{
  "d_model": 64,
  "warmup_steps": 320,
  "train_tokens": 157600000,
  "steps": 5381
}
Each number is 128 + 32 x the weight over its row's rms, rounded and kept within 0 to 255. Layers, rows and columns count from 0. The size above them is the row's rms in percent of the matrix's.

# layer 9 attention query, 32x64, rms 0.139, rows 0-31, columns 0-31
size [100  92 107 127 103 100  97 101 100  81  97 126  94  91  81 115 107  86 108  90 113  95  85  84  90 106  92 115 102 102  95  97]
[[105 109 129 115  82  65 221 161 118 106  92 153 124 148 126 167 176 110 138 163 116  35 129  78 137 134  53 172 165 122 126  95]
 [113 156 124 196 153 127 102  41  81 108 143 119 104 145  75 121 113 142 176 138 102 207  71 107 130 117 117 115  89 168 133 110]
 [112 165 147 118  99 150 178  93 114 199 163  99  98 119 143 130 110 123 164  77 125 165  98 101 152  45  97 181 132  91 125 142]
 [128 156 133  92 138 107 181 172 125 168 133 122 112 172 117 147 141 129 152 155  77  85 136 111 136 119 133 163 134  96  83 125]
 [148 137 113 126  81 151 103  67  62 122 125  98 127 105 117 188 133 154 187  99 118 181 178  73 118 159 154 116 148 153 116 142]
 [187 127 143 154 121 131 183  77 104 157 122 104 177  99  32  94 128 159  72 122 134  96 134 141 145 174 151 120 153 119 118 104]
 [194 101 120 184  78  91 165 171  79 150 122 103 141 149 103 138  96 127 139 121 123 125 105 124 131 115 150 113 163 143 153 111]
 [112  72 159 131 137 114 138 135 109 191 124 155 150 108 126  99 147 172 162 137 146 154  65  95 104 104 161 140 178 145 136 178]
 [133 130 118 155  79 173 157 150  78 130 165 124 144  69 149 128  87 132 100 127 143  97 120 146 158  56  85 102 154 145  83 163]
 [116 159 142 191 138 162 142  76 108 145 165 106  84 134  96 148  47 141 126 123 154 160  93 147 145  82 141 157 148 132  72 104]
 [133 125 109 171 139  74 147 103 204 148 110 113 164 157  49  86 150 135  56 134  81  94 119 103 130 141 140 156  87  96 126 112]
 [109 143 166 131 145 113 119  49 123  83 148 123 140 153 128  94 141 105 132 178 165 136 157 116 116 156 153 203 119 183 195 126]
 [163 125 116 161 161 144 102 103 185 125 155  81 139 143 151 152  88 130 119 127 151 135  70 167 107 106 132 116  63 142 151 146]
 [174 152 121 154 148 177 120 131 135 150  54 143 119  91 125 122 115 108 107 104  85 129  98  82 136 134 157 161 210 170 142 132]
 [155 165 126  98  95 173 136 140 160 148 165  93 122 143 123 152 144  51 146 179  79 145 142  57 146 107 107 185 142  87  88 135]
 [199 146 147  94 131 184 159 136 132 148 160 112 117  96 150 124 124 106 115 121 130  73 146 170 181 147 131 146 148  98  94 142]
 [171 124 109 151 113 156 161 142 175 117 143 126 117 166 108 133  93 129 130 141 142 158 126 148 117  76 121 147 146 129 114 120]
 [ 57  87 160 180 115 122 134  79 130 142 147  82 128 136 159 150  68 118 109 141 189  52 114 138 171 110 135 168 159 185 176  93]
 [115 155 139 109 104 178 106 103  97 171 141 115 112 155 139 110 135  99 138 138  80 130 133  85 172 163  94 182 112 135 121 144]
 [185 102 103 111 157 128 168 138 173 154 127 190 147 130 101  65 154  89 111 159 121  84 126 155  71 131 219 128 141 137 136 109]
 [112 130 162  73 121 171 148  88 141 157 104  98  97 126 151 131  90  62 118 179 109 173 142 100 135 106 113 146 147 134 152 108]
 [172 137 117 105 127  84 177 109  92 155 122 170  73 125 131 189 126 124 176 138  95 130  98 112 141 128 168 164 144 158 136 119]
 [113  96 146  96 125 148 111 104 178 135 129 190 125  97 115  55 134  96 140 155  93 185 111 121  73 118 200 136 182 178 125 120]
 [141 118 136 102 135  70 156 174 114 105 124 174  82 146 122 157 174 138  82 169  95 179 124  96 160 108 156 122 135 126 119 129]
 [169  94 153 117  61 127 140 120 166 130 177 110 168 114 143  86 144  92 168 155 108 118 106 112 126 117 133 152 120 153  96 128]
 [ 88  95  97 124 123 115 129 155 118 121  64 146 176  80 176 150  90 175 120  74 194 120 109 120  81 108 127 113 183 173 177 127]
 [ 85  76 152  80 104 109 177 136 124 161 178 140 109 135 110  86 150  99 165 195 108  89 191 100 142 138 177 154 123  86  73 106]
 [137 141 104  88  90 153 151 156 166  80 139 166 171 140 174 123 175 100 165 143 138 131 115 120  81  98  86 153 114 128 117  87]
 [154 127 131 136 121  59 188  91  72 116 130 130 143 144  67 148 152 151 161 146 143 131 108 153  73 126 110  96 118  72 170 131]
 [125 144 171 155 143 110  70 160 109 115 136 144 120 151 101  78 124 213 143  66 172 160 112 138 145 106 125 152 113 112  97 106]
 [163 162 121 150 165  85 138 123 126 116 128 153 144 131  69 101 140 191 109  86 172 102 139 140 100 158 197 176 135 102 120 136]
 [121 150 123 203 100  72 146 121 117 129 144 104 148 204 115 104 137  71 135 160 156 124  96 171 147  88 113 137 116 160 110 125]]
# layer 9 attention key, 32x64, rms 0.134, rows 0-31, columns 0-31
size [ 96  95 109 115 103 100  97 104 101  82  98 120  94  95  87 105 109  99 108  98 113  95  89  85  90 109  86 104 104 106  93  96]
[[152 126 146 132 110 118 154 155 178 123  89 183 164 106 125 100 200 126 185 119 129  53 144  91  80 110 133 177 132 119 145 121]
 [118 151 161 136  84  89 123  77 128 140 129 128  51 125 111 140  67  91 118 108 131 203 103 133 133  89 135 119 118 160 128 165]
 [164 133 151  41 105 125 185  95 114 112 126 138  60 129 136 150 118 143 121 153 109 149 143 112 150 103  75 129 125 107 102 139]
 [113 202 102 120 145 151 182 139 142 177 196 125 128 109 120 116 147 128 171 148 102  88 140  95 130 108 104 144 124  96 124  91]
 [130 165  41 141 131 108 135  88  98 102 114 136 214 130 106 142 185  64 160  96 149 190 110  93 130 160 108  62 111 140 150 157]
 [166 142  96 156  85 131 175  96 100 111 139 115 174 126  80 112 115 151 118  90 112  95 153 131 104 163 138  99 167  81  91 129]
 [165 134 158 160 124  90 138 146  61 160 145 154 141 108 101 168  86 122 140  85 167  98 111 107  72 122 161 108 118 123 151 119]
 [164  32 197 102 177 156 123 152 146 161 109 102 113  95 119 111 150 151 130 114  83 134  91 105 133  81 124 142 145 139 138 136]
 [165  78 138 153 129 142 187 157  81 147 119 128 116 132 112 119  89 136  72 132 141 142 143 102 189 118  46 159 122  90  99 156]
 [156 133 164 100 114  97 160  45 117 181 148  66  67 114 152 161  99 141  99  94 133 176 152 106 178 127 134 128 146 101 107 128]
 [ 78 133 122 139  44 115 161 140 164 102 122 169 187 141  86 113 173 173 151 137 107  93 119 116  78 126 114 126 121 112  98  94]
 [109 118 173 132 168 119 119  59 133  85 142 152 146 143 131  84 113 105 145 155 178 136 147 162 147 138 132 183  98 152 181 135]
 [ 62 137 182  94  84 136 123 149 146 119 147  68 101 158 156 152  71 114  86 153 119 163 100 187 151  83 119 175 128 139 141  98]
 [127 120 138 117 107 116 122 151  40 171 101 161  81 108 116 105  81 158 103 110 126 122 199 117 179 139 146 101 188 140 125 161]
 [115 191 129  81  57 177 171 145 119 175 171 122 179 103 135 105 128  70 147 198  69 146 145  94 130 131 118 108 114  89  90 114]
 [175 109 126  98 126 157 198 113  93 115 148  71 107 133 148 131 112 115  90 136 135 121 169 149 191 159 150 128 177  88  85 139]
 [144  92 146 109 131 108 187  82 158 114 122 139  97 166 134 165  52 107 119 154 165 144 142 126 102  72  82 115 131 146 105  74]
 [ 99  89 220 151 139  95  88 137 130 144 103 107  91 120 152  87 124 163 112 121 137  57 160 154  90 127 116 151 140 133 154 121]
 [102 139 173 114 135 149 123 115 113 126 148 119 126 115 133 110 158  89 134 146 102 106 136 106 148 115  78 139 133 129 165 193]
 [145  84 132 124 185 142 162 147 175 128 107 120 133 128 102 119  73 136 148 142 154 137 153 143 110 140 185 126 170 131 126 108]
 [121 151 106 102 112 187 131 121 168 183 144 100  80 139 150 138  71  87 168 180  73 167 181 104 138  89 121 167 113 145 120 129]
 [153  94 104  71 153  81 173 163 116 140 110 147  92 126 129 157 101  97 189 118 152 161 124  90 116 116 164 168 153 171 179 195]
 [150  43 142  98 167 162  77 111 182 173  75 108 106 107 100 115 109 105 151 184  99 144 130  96 117 104 147 114 173 162 160 140]
 [154  54  79 118 158  85 195 187 116 154 148 174 107 127 139 135 140  94 162 153 127 124 121 111  81 100 141 122 112 184  93 165]
 [ 99  67 138  95  93 161 135 182 133 148  98 128 203 113 136 111 132 101 142 177 123  80 100 100 126  95  91 153 105 119 141 130]
 [139  86 131 108 180 116  71 155 106 136  89 136 143  94 154 145 163 178 114 100 116 128 152 135 113 137 122 125 163 132 182 123]
 [156 101  97 147 150 134 133 176 210 125 124 129 201 126 106  85 187 135 182 166 131  96  88  63  66 133 125 119  60 129 129 142]
 [116 135 108  65 136 110 155 200 161 109 117 155 192 130 203 105 135  80 165 167 146 107 171 132 120 114 107 111 137 121 136  90]
 [204 154  65 129 116 106 188  94 141  99 117 150 112 137 101 151 152 122 196 101 157 126  79 147  71 143 181  86 113 118 147 105]
 [123 145 112 119 141  76  86 147 114 106 124 157 144 149  93 148 100 171 114 114 168 111  93 135 175 124 129 112  96 129 122 111]
 [150 164  95 130 110 104 140 100 133 101 120 155 171 119  74 104 153 183 126 124 152 123 130 158 138 191 159 115 125 109 136  99]
 [139 168 212 156 102  79 136  94 132 128 169 130  68  96 148 152  99 118 121 153 159 102 119 153 104 132  87 155 113 129 119 102]]
# layer 9 attention value, 32x64, rms 0.112, rows 0-31, columns 0-31
size [109 105 110  92 109  99  96 114 106  89  92  84 113  90 102  95 103 100 101 113  93 104 103 109 108 100 104  92  85  89  96  80]
[[145 104 137 111  91 125 148 112 179 154 118 121  48 113 130 143 141 156  94 158  91 124 169 147 152 177 160  24 127  86 123 131]
 [140 135  69 100  86 185 106 148  86 112 204 130 163 204 129 121 128  83 147 164 108 122 118 135 104 157 113 151 119 150  87 105]
 [165 119 169 160 125 153 141 106 149 140 156 121 149 160 105 153 128  96  72 152 108  84 147 143 124 167  59 110 111 143 146  77]
 [113 126 102 142 108 130 147 129 108 133 102 178  78 130 136 144  88 177 191  91 108  96 178  75 142 122 143 104 132  71 108 183]
 [166 122 164 165 205 188  91 115 102 158 169 103 167 142 119 143 163 113 134 137  99 129 144 189  97 105 139 152 131 140 131 134]
 [121 141 153 136  98 107 123 110 136 147  82 141 197  84 182 183 110  89 127 100 127 138 120  73  92 151  99 106 139 127 111 101]
 [107 126 164 130 127 155  99 162 166 134 113 121 123 118  88 116 128  62  90 150 117 134 121 134  88 139 125 126  77 110  83 142]
 [133 119  54 101 158 178 119 155 118 129  91 106  92 220 144  73 110 103 120 139 127 112 144 164  76 173  84 158 129 105 146 114]
 [134 135 192 125 149 152 101  87 103 127 112 104  97  35 165 161 153 145 167 131 137 112 140 115 119 148  64 100  79 105 168 162]
 [179 111 181 120 175  66 146 134 175 179  90  88 116 144 153 189  97 124  82 154 121  85 102 143 120 171 102 166 105 130 150  95]
 [173 118 114 154 107  82 162 125 136 252  96 104  99 127 101  88 138 171  70 106 130 130 117 111 100 127 204 173 120 114 138  96]
 [141  91 107 198 133 107  92 160  75 168 122 117  89 206 100  81 138 126 129 150 119 113  56 166 158 170 147 105 127 133 125 114]
 [122 156  64 160  61 148 113 105 100  86 180 120 139  88  69 100 127 106 137 164  64 152  98 131 126 143  73 132 137 150 128 148]
 [169 135 127 134 151 138  88 146 118 166  78 126 181 108 116  90 129 101 152 127 129 117 132 136  71 103 171 144 102 102 100 146]
 [166 147 106 130 138  97 113  81 126 125 104 136 143  80 150 151 129 142 148  73 126 181 104 110 144 126 202 179 111 177 104 168]
 [ 97 148 118 163  85 122 113 126 158 103 139 132 156  92 111 170 126 135 162 138  89  85 164 103 105 134  74 182  98 136 159 143]
 [135 114 152  75 114 133 144 146 110 157 172  92 118 170  89 158 137 104  98 207 106 137  76 128 135 111 132 112 151 156 140 152]
 [159 127 151 148  87 100 150 136 182  93 162 113 111 105 160 134 126 100 106 113 112 109 141 115 134 129 102  79 173 137 198 217]
 [145 121 116 117 227 180 143 138  68  85 124  78 101 175 104 108 136 194 161 126 104 152 109 122 156  98 182  92 162 124 110 118]
 [142 123 120 153 148 129 157  84  90 144 152 106  57 125 136 172  94 119 150 121  95 103 100 122 110 139 118 112 122 128 193 214]
 [ 87 139 102 142 137 103 141 130 143 134 133 158 164  24 128 108 118 164 197  64 173 148 151  90 101  90 136  87 166 100 163 201]
 [153 108 141 124 130 125 114 125 147 112  97  77 122 169 132 163 139 136  56 147  76 131 136 134 158 209 151 106 134  98 111  96]
 [134 110 182 113  98 149  91 160  91 117 119  97 114 206 126 160 128 155 169 198  89 175  86 144 146 155 133  77 129 115 113 103]
 [105 116 109 109  55  66 148 128 143 207 139 125 120 115 128 137 115 172 116 140 121 180 125 110 150 147 119 150 133 122 125  80]
 [137 137 129 135 132 177 111  97 109 178 148 135 172 126 144 135 117 111 134 177 165 156  93 164  77 160 100 107  69  88 105 157]
 [148 132 146  85  89 141 131 157 141 103 140 109 135 221 157 169 117 105  81 140  70 103 103 146 154 154 154  97 165 135  57  95]
 [101 119  64 139 111 141  92 165 171 102 110 157 117 107 142 126  88  96 113 108 186 173 178 107 123 139 113 165 105  53 146 130]
 [ 87 149 128 109 141 148 122 137 117 121  94 145 109 122  52 143  90 172 150 106  93 128 190  47 155 119  74 150 101  76 111 149]
 [151 134 131 183  76  81 133 102 121 144  93 143 109 122 125 109  92 136 135 148  71  79 127 143 125 116  86  97 130 130 125 100]
 [152 129 132 155 119 110  94 123  75 146 163 133 187 125 141 113 156  23  92 135 123 143  83 181 119 144  94 142 115 171 172  74]
 [ 85 143  88 162  75 151 146  84 150 102 214 165 135  85  88 126 118 154 144  98 108 149 167  79 130 140 124 148 116 120 179 145]
 [140 117 117  86 128 176 119 138 121 139 132  76 158 121 141 111 200 106 173 132 117 182 117 183  80  91 159 165 139 162 151 144]]
# layer 9 attention output (transposed), 32x64, rms 0.109, rows 0-31, columns 0-31
size [113  99 113 101 115 100  94 110 110  90  83  86 113  88 103  94 103  94  92 112  87 110 107  95 114 104 107 101  75  92 100  76]
[[ 27 246 125 172 145 139 106 171 123 141 117 135 149 165  83 151  99 153 132 111 107 120 115 145 114 119 109 157 135 133 172 110]
 [101  71 114 119 133  91 170 100  88 135 102 143  91 145 141 111  76 126 125 162 164 148 128  93 187 132 170 126 164 147 149 197]
 [ 97 153 118  86 121  62 130 127 110 119  99 161 137 109  75 154  70 221 148  98 101 159 131 115 143 157 149 143 119 139 167 202]
 [106 189 144 153 173  95 169 131 174 124 159 101 140 124 131  92 131  79  63 151  92 156 107 176  96 152 106 139 142 195 149  92]
 [133  98 101  97  42 103 102  87 106 137 178 155 168 149 148 214  63 124  95 146 197  98 100  80 172 118 122 138 148 133 134 148]
 [128 137 178  97 165 107 125 121 110 111 183 150  92 161 122 112 168 137 121 108  87 145 166 164 133 106 157 108 127  73 115 143]
 [206 124 143 131  87  90 119  78  59 103 155 131 113 100 183 131 147 149 130  70 161  97  86 116 121 130 120 159 163  95 136 131]
 [ 61 172 154 192  79 128 141 120 113 125  98 111 118  91 151 145 118 154 194 146 168 168  51 111 216 129 169 130 196 100  72 115]
 [151 168 102 102  85 194 105 133 133 123 164 129 133 150  99  62 123 137  42 103 154  96  76 128 141 140 141 175 102 118 105 123]
 [ 99 175 117  81 113 156 118 138 140  64 147 150 183  87  74  92 211 188 163  77 134 137 120 126 122 147 148 123 131 126 151 115]
 [ 96 183 136 114 167 127 148 100 199  82 115 145 163 129  82 175 100 112 166 159  95 146 105 169  89 104 105  71 166 124 147 156]
 [111  94  86 128 141 188 175  93 113  86  85 136 163  91 185 133 117 123 168 147 139 151 180  84 148  95 128 142 121 166 152 146]
 [135  10 102 125 140 156 151 134  96 129  98 143  86 168 124 138  81 173 124 115 149 156 152 106 183 141 106 134 130 144 131 123]
 [134  49  79 110 152 136 135 124 152  98 183  68  80 118 181 139 111 106 134 139 132 153 144 148 133  84  82 113 218 132 101 152]
 [151  35 173 123 140 142 127 129 151 129 190 115 125 152 183  96 173 105 109 111 105 124 158 161  73 104 124  78 105 120 153 109]
 [101  98 122  84 156  82 139  95  46 168 149 118 140 138  54 107  96 187  71  71 137 154 104 126 178 120 155  84 109 190 130 179]
 [147 153  87 120 117 165 160 153 150 144 119 148 133  70 104 130 150  69 126 156 102  93 161 137 118 140 118 162 106  94 109 178]
 [105 175 141 148 139 159 130 146  93 164 128 184 176 121 133 116  76 177 103 112 132 155  75 163 101 151 177 170  69 153 159 152]
 [111 164 108 218   6 122 154 134 119 112 125 159 142 166 173 138 104 107 159 190 122 100 126 120  99 144  81 145 118 133 158 106]
 [116  81  99 144  85 199 189 137 182 105 156 184 196 117 131  90 124 128  64 166 130 143 107 160 125 165 141 203  95 175 140 107]
 [138  65 188 159 165 128  96 120 162 161 171  82 113 158 138 130  94 107  91 165 121 101 145 237 113 129 112 149 121 116 129  93]
 [ 62 255 131 120 170 172 125 165  83 116 151 152 117 102 146 100 145 131 150  97 112 141 109 110 106  56  91 141 134 109 112 143]
 [114 198  76  99 110 155 150 165 122 146 118 120 161 118 115 148 122  77 131 166 103  69 155  93 149 116 116 174 129 110 115 154]
 [162 247 186 121 167 141 128 156 189 111 130 113 179 117  75 128 140  89 126 139 112  35 141 158 118 146 133  94 118  91 144 126]
 [103   8  97 109 130 130  88 151 183 106 128 122 114 153 121 145 124 145 137 132 124 125 142 103 128 140 132 135 202 114 126 128]
 [123 201 113  97 155 119 126 125  95  94  76 169  75 123 174  93 159  99 133 107 131 149 167  70 170  94 148 153 117 143 149 102]
 [ 80 136 217 147 183  79  84 147 125 157 178  65 155 114 136 112 159 149 134 125 159 129 146 120 168  51 113 104 151 114  64  86]
 [157 200 137 100  91  42 176 101 169 135 187 112  98 148  94 114 154 125 100 132 110 147 109 160 123 143  65 147 137 149  88  83]
 [123 160 112  76 134 104 148 167 167  96  92 122 143 118 104 117  51 173 127  75 109 143 157 126 132 205 142 109 139 166 161 136]
 [142  19 104  91 156 161  98 151 133 111  88 158 142 135 125 142 109 172 178  94 167 145 187  64 162 104 151  86 138  81  95 182]
 [111 107 171  78 176  93 170 101 110 179 145 125 142 132 115 165  68 135  67 177 145 124  70 183 152 102 119 148 119 187 122 181]
 [145 102 130 173  66 182  84 163 122 157 118 101 117 130 147 139  83  92  92 188 159  81  75 106 158 137 163 105 143  96 118 171]]
# layer 9 MLP up, 256x64, rms 0.161, rows 0-35, columns 0-31
size [ 97  96 113 117  97  99  87 102  96  91  95 105  98 106 116 101 100  72 113  86  87  96  84 108 102 106  99 101  82 104  96  99 105 111 125 102]
[[139 148  88 124 147 176  80 141 147  86 169 162 131 131 106  67 136  93 122 109 116 164 140 147 176 100 136 155 129 154 103 125]
 [158 182 133 199 110 132 134  99  94 176  78  99 125  93  78  90 128 121 113 111 151 149 123 109  99 147 129 175 175 158  67 159]
 [166 138  98 162 133 125 126 101 152 157 142 134 112 200 134  28  73 163 103 104 161 118  91 175 149 151  97 149 113 130  89 142]
 [208 143  37 143 169 139 123  86 103 171  98 164 125 132  47 115  88 172 103  93 160 154 110 130 102 119 114 140 135 170 108 127]
 [ 81 157  82 132 165 170 118 131 118 163 119 167 136 145 118 107 133 150 148 127 110 185 106 120 197  89 111 147 101 143 135 101]
 [125 163 109 133 146  68 131 124 157 116 180 142  96 137 101 102 103 111  87 113 152 192 115 143 183  75 136 145 106 135 114 137]
 [119 160 143 120 153 147  62 104 138  98 139 155 154 117 174 172  94  95 132 131 140 156 107 120 117 114 107 125 140 113 141 167]
 [165 167 100  77 122 105 157  63 121 132 156 149 128 103  77 135 119 110 173  87  81 117 123 191 126 125  82 131 138 183 110 138]
 [192 113  92 132 176 139 109 112 168 106 115 143 122 178 107 124 143 153  87  97 120  85 101 126 181 119 158 103  34  97  92 127]
 [158 170 114 134 103 146 133  81  84 132 132 118 144 187 116  81  66  93 128 145 159 139 124 193 110 169 131 165 169 189  94  96]
 [198 147 108 185 174 105 179  74  69 112 162 137 125 148 108 102  57 139 115 110 163 107  97 164 113 113 140 129 112  97 142 135]
 [110 173 101 144 100 155  86 107 140 164 100 133 105 125 130 101  71 177  93 105 171 126  95 144 153 120 130 191 150 158 131 155]
 [124 149 134 130 170  89 139  96 151 192  95 112 122  81 100 134 173 129  85  98  76 148 117 176 132 133 127 153  90  95 147 159]
 [150 165  93 159 111  76 124 105  91 150 119 150  90 150 116 141 119 121 110 125 159 127 117 149 151 150 108 151  76 128  85 121]
 [188 138 123 186 152 118 101  80 127 180 157 161  63 155 164 130  78  73 146 151 108 155  81 106  78 134  92 161  91 145  93 182]
 [161 135 109 120 109 125 155  44 123 151 156 123 129 165 118 142 112 118 140 103 113 142  97 175 136 117 101 184 129 100 151 139]
 [135 113 160 139 160 126 128 126 153 178 166 136  80 122 144 105 154 145 129 132 110 189  80 180 160 114 105 134 119 121 115 120]
 [137 183  65 166 160  93 141 120 175 127 125 189 140 128 111 120 120 105 111  58 142 133  51 148 124 111 149 151  86 123  66 121]
 [175 140 143 147 113 105  82 123 125 154 142 208  67 128  98  91 130 169 155 129  87 102  44 110 143 140 158  72 118 121  89 172]
 [150 134 155 112 152 151  75  89 162  83  93 151 159 189 106 112 116 153 109 174 146 126  96 137  84 120  85 148 113 121  95 150]
 [167 122  88 143 121 108 176 131 167 145 133 166 117 153 106 114 102  84 116  62 113 131 118 145 148 152  93 128 124 158  52 171]
 [127 123 104 141 122 117 125  61 130 164 176 180 131 131 195  43 115 120  93 119 136 234 135 140 109  50 114 171  98  95 119 127]
 [152 126 109 107 158 200 143 128 173 103 101 134 107  74  75  60 120 170 126 136 122 149 106 125 121 122 136 113 110 105  87 152]
 [154 150 110 106 203 103  90 103 162 143 132 193 100 119  99 125 110 100 127 174 102 141 116 140 178 126 158 145 105  64  30 130]
 [135 144 115 173 127 102 143  91 204 128 150 141 111  94 148 107 162  75 120 126 116 120 138 112 133 158 116 114 107 114  84 166]
 [221 149  99 103 141 126 113 109 127 136 148 144  88 136 127 168 114 112 117 167  44 181  79  98  65 102 111 122 125 183 102 163]
 [116 130  81 123 116  90  93  72 162 151 162 161  97 102 110 104 141  97 140 121 111 149  97 134 143  52 110 164 123 137 110 117]
 [123 164 111 153 130 124 127  89 186 172 105 101 182 134 145 100  93 130  98 125 106  87 102 117 132 178 144 135 160 135  34 118]
 [102 148 103 102 152 187  79 104 192  97 165 110 127 172 137 107 130 130 105 128 131 107 110 108 160 155 133 130 113 109  96 162]
 [123 193 123 162 129  57 114  72 128 100 155 140  98 164 124 106 147  99  95 127 122 104 124 143 129 154  88 151 129 153  57 140]
 [146 147 152 136 102 149  78 108 146 101 140 176  98 114 151  59 125 150 143 144 132 171  72 146 172 140 105 111 125 168 156 150]
 [128 144 164 148 176 139 132  66  81 135 163 171 141 152  86  67 149 106 155 118 103 145  97 161 160  78 109 147 100 142 141 119]
 [122 178 142  95 110 133 127 128 119 124 115 155  95 121  83 105 137 178 167  93  96 175 128  91 119 149 116 217 150 182 107 145]
 [147 137  86 151 122 139 124  96  83 165 159 175 126 112  99 103 142 174 111 122 134 149 111 217 174  73 169  82 114 111  92 111]
 [166 141 103 160 184 124 162 131 137 152 217 159 135 148 132  75  70 156 182 129 141 130 100 160 170 116 112 106 153 153 126 136]
 [113 135 116 161 174  74 121  93 126 152 210 127 144 149 126 126 140  97 169  97 109 137  59 175 111 149 146 106 144 176 140 152]]
# layer 9 MLP down (transposed), 256x64, rms 0.144, rows 0-35, columns 0-31
size [100 104 112 130  95 109  93 109  95  92  88 112  99 107 124  94  97 144 116  82  89  92  86 118 100  96  98  90  62  98 100  94  89 112 127 112]
[[ 96 146 155 140 152 110 127 194 141  99 116  90 152 145 166 106 116 181 151 143  82 121 178 123 128 140  90 125  84 184 191  89]
 [155  38 122 136  92 124 121 100 167 134 156 130 219  91  97 101 173 118 140 135 136 122 143 128 116 120 122 124 147 132 162 159]
 [143 105 163 166 128 172 117 135 107 119 174  99 111 124 180 165  87 129 122 125 166 119  85  76 154 125 159 149  39  77  80 146]
 [123 142 104 130 135 150  88 135 103 123  66 100 114 119 130 169 151 144 151  90 167 115  59 161 130  76 115 164 119 134 158 172]
 [ 79 101  80 129 100 131 106  93  73 137  57  86 137 129 137 169 115 142 167 140 181 127 130 156 140  90 167 162 143 112  98 127]
 [108 109 168 137  77 111 133 147 161 137  91  87 166 123 157 119 102 197 149 110  83  88 118 150  85  94 135 142 109 148 137 209]
 [110 117 117 170 122 178 166 133 109 106 112  96 118 105 117 132 147 173 136 124 170 132 150  90  95 150 134 100 150 160  76 161]
 [117 117  52  63 113  87 156 136 132 151  94  99 156  88 115 132 136 140 103 142 113 122 141 112 122 102 108  99 164 183 137 114]
 [ 90  38 124 120 142 115 167 117  76 210 178 148 135  84 126 121 127 105 111  97 187 142 129 113 134 143 140 138 134 141 143 130]
 [105 165 154  78 139 117  92  99 117 120 143 189 186 140 151 126 138 212 144 138 165 104 155 147 100  67 145 124 178 121 141 124]
 [ 77  33 139 138 141 134 121 143 158 136 100 116 179  90  68 117 115  66  85 162 136 117 155 118 128 162 145  96 119 117 108 174]
 [ 94  75 188 110  77 206 143 145 171 131 100 154 148 148 124 104  99  58 156  95 121 130 142 145 133 159 129 159 161 154  72 144]
 [ 98 147 109 146  45 119 154  97 125 120 176 141 163  82 173 160  72 163  83  88 169 166 181 169 143  84 148 174 153 123  94  95]
 [157  14 136 149 157 112 100 108 145 155 141  92 152 120 107 124 131  63 130 130 118 165 149 122 150 200 115  51  89 159 167 145]
 [136  73 106 168 181 108 150 118 101 167  60  58 132 117 127  67 140 207 122 182  92 168 131 133 173  90 126 105 133 164 162 142]
 [ 93 142 140 159 155 137 180  96  58 153 162  64 104 112 128 193 110 128 140 132 155 121 129  82 129 196 123 128 133 128 100 100]
 [119 169  89 158  96 157 115 103  80 106 197  85 164 129 136 174  78 162 148 175 150 138 150 132 116  77 172  57 148 149 123 148]
 [170 180  83 137 165 120 108  95 185 162 130 156  88 142 118  86 111 106 105 132 107 160  81 169 147 101 108 169 106 114  69 152]
 [ 95 118 155 104 137 118 123  95  72  67  85  93 161 132 111 130 131 151 109 104 137 160  83 103 156 183 149 121 164 132 114 109]
 [172 217 168 107  90 122 102 134 106 149 125  98 158  94 132 160  96 103 135 133  67 206 159 118 209 133 159 142 129 108 163 109]
 [159 186 110  62 165 121  82 138 134 156  83  56 142 109 147 147  85 144  92 199 122 147 138 117 137 114 116 123 148  63 147 102]
 [117 202 147 168 104 119 192 140 109 136 129 121 121 113 129  92 144 123 141  78 168 121 148 104 120  95 138 110 164 183 113  94]
 [114  76 183 140 115 130 145 127 131  75 185 123 120 175  93 154 102 176 118 107 121 187 159  86  91 101 156 151 191 134 167 125]
 [ 94 192 130 102 194 171 160  71 121  99 105 110 129 157 120  96  87 154 138 150 187 150 128  91 140  64 130 140 117 143 151 178]
 [ 84  74  81 123 143 173 193 165  65 113  91  87 133 132 150 132  93 117 143 118  92 107 143  89 151 139 159 158 162 182 136 142]
 [154 155 141 135 144 107 151  99 124 183  13  77 157 172 147 112 116 163 178  94 140 152 134 126 168 141 139 114 126 134 148 143]
 [104  95 138 121 164 146 125 105 104 143 136 171 104 152 111 129 163  86 146 100 132 145 115 105 131 151 114 136 142 110 135  87]
 [191 166 162 132  59 143 107 167 134 138 175 135 136 116 118 111 138 108 130 147 114 147 164 102 151 126 106 132  40  43 159 107]
 [118  96 161  74 126 141 188 160 135 116 123 103 111 138 168 117 170 112 174 163 128  98 135  96 198  75 117  99 157 124 174  83]
 [158  68 130 104 143 118  92 173 141 105 107 133 180 163 128 124 111  74  98 122 150 179 136 122  75 143 147 132  65 168 172 143]
 [102 106 123 195 105  84 139 166 122 136  97  70 151  59 107 172 153 114  99 140 123 149 148 181 101 172 128  78  96  95 127 130]
 [134 168 167 158  84 176 132 193  90 186 122 114 129 145 109 142 136 191 139 136 116 162 138 112 121  73 119 122 190 119  76  73]
 [ 96 128 117 132 147 122 195  94  92 132 108 135 107 139 178 170 158 133 169 175  52 140 133 115 147 148  67 115 147  85 153  92]
 [189  66 121 128  84  67 136 166 145 159 107 130 189 137 170 114 140 115 139 153  94 147 160  83 151 160 108  86  84 122 166  84]
 [150 179 138 153 146 157  92 110 133 150  66  83 110 108 148 161 146 164 187 120 102 126 160 157 142  93 114 149  73 126 118 134]
 [187  76 120 105 102 109 121 107 146 119 154  98 107 111 195 145 117 105  76 119 129  84 135 102 207 197 143 144 149  93 145  97]]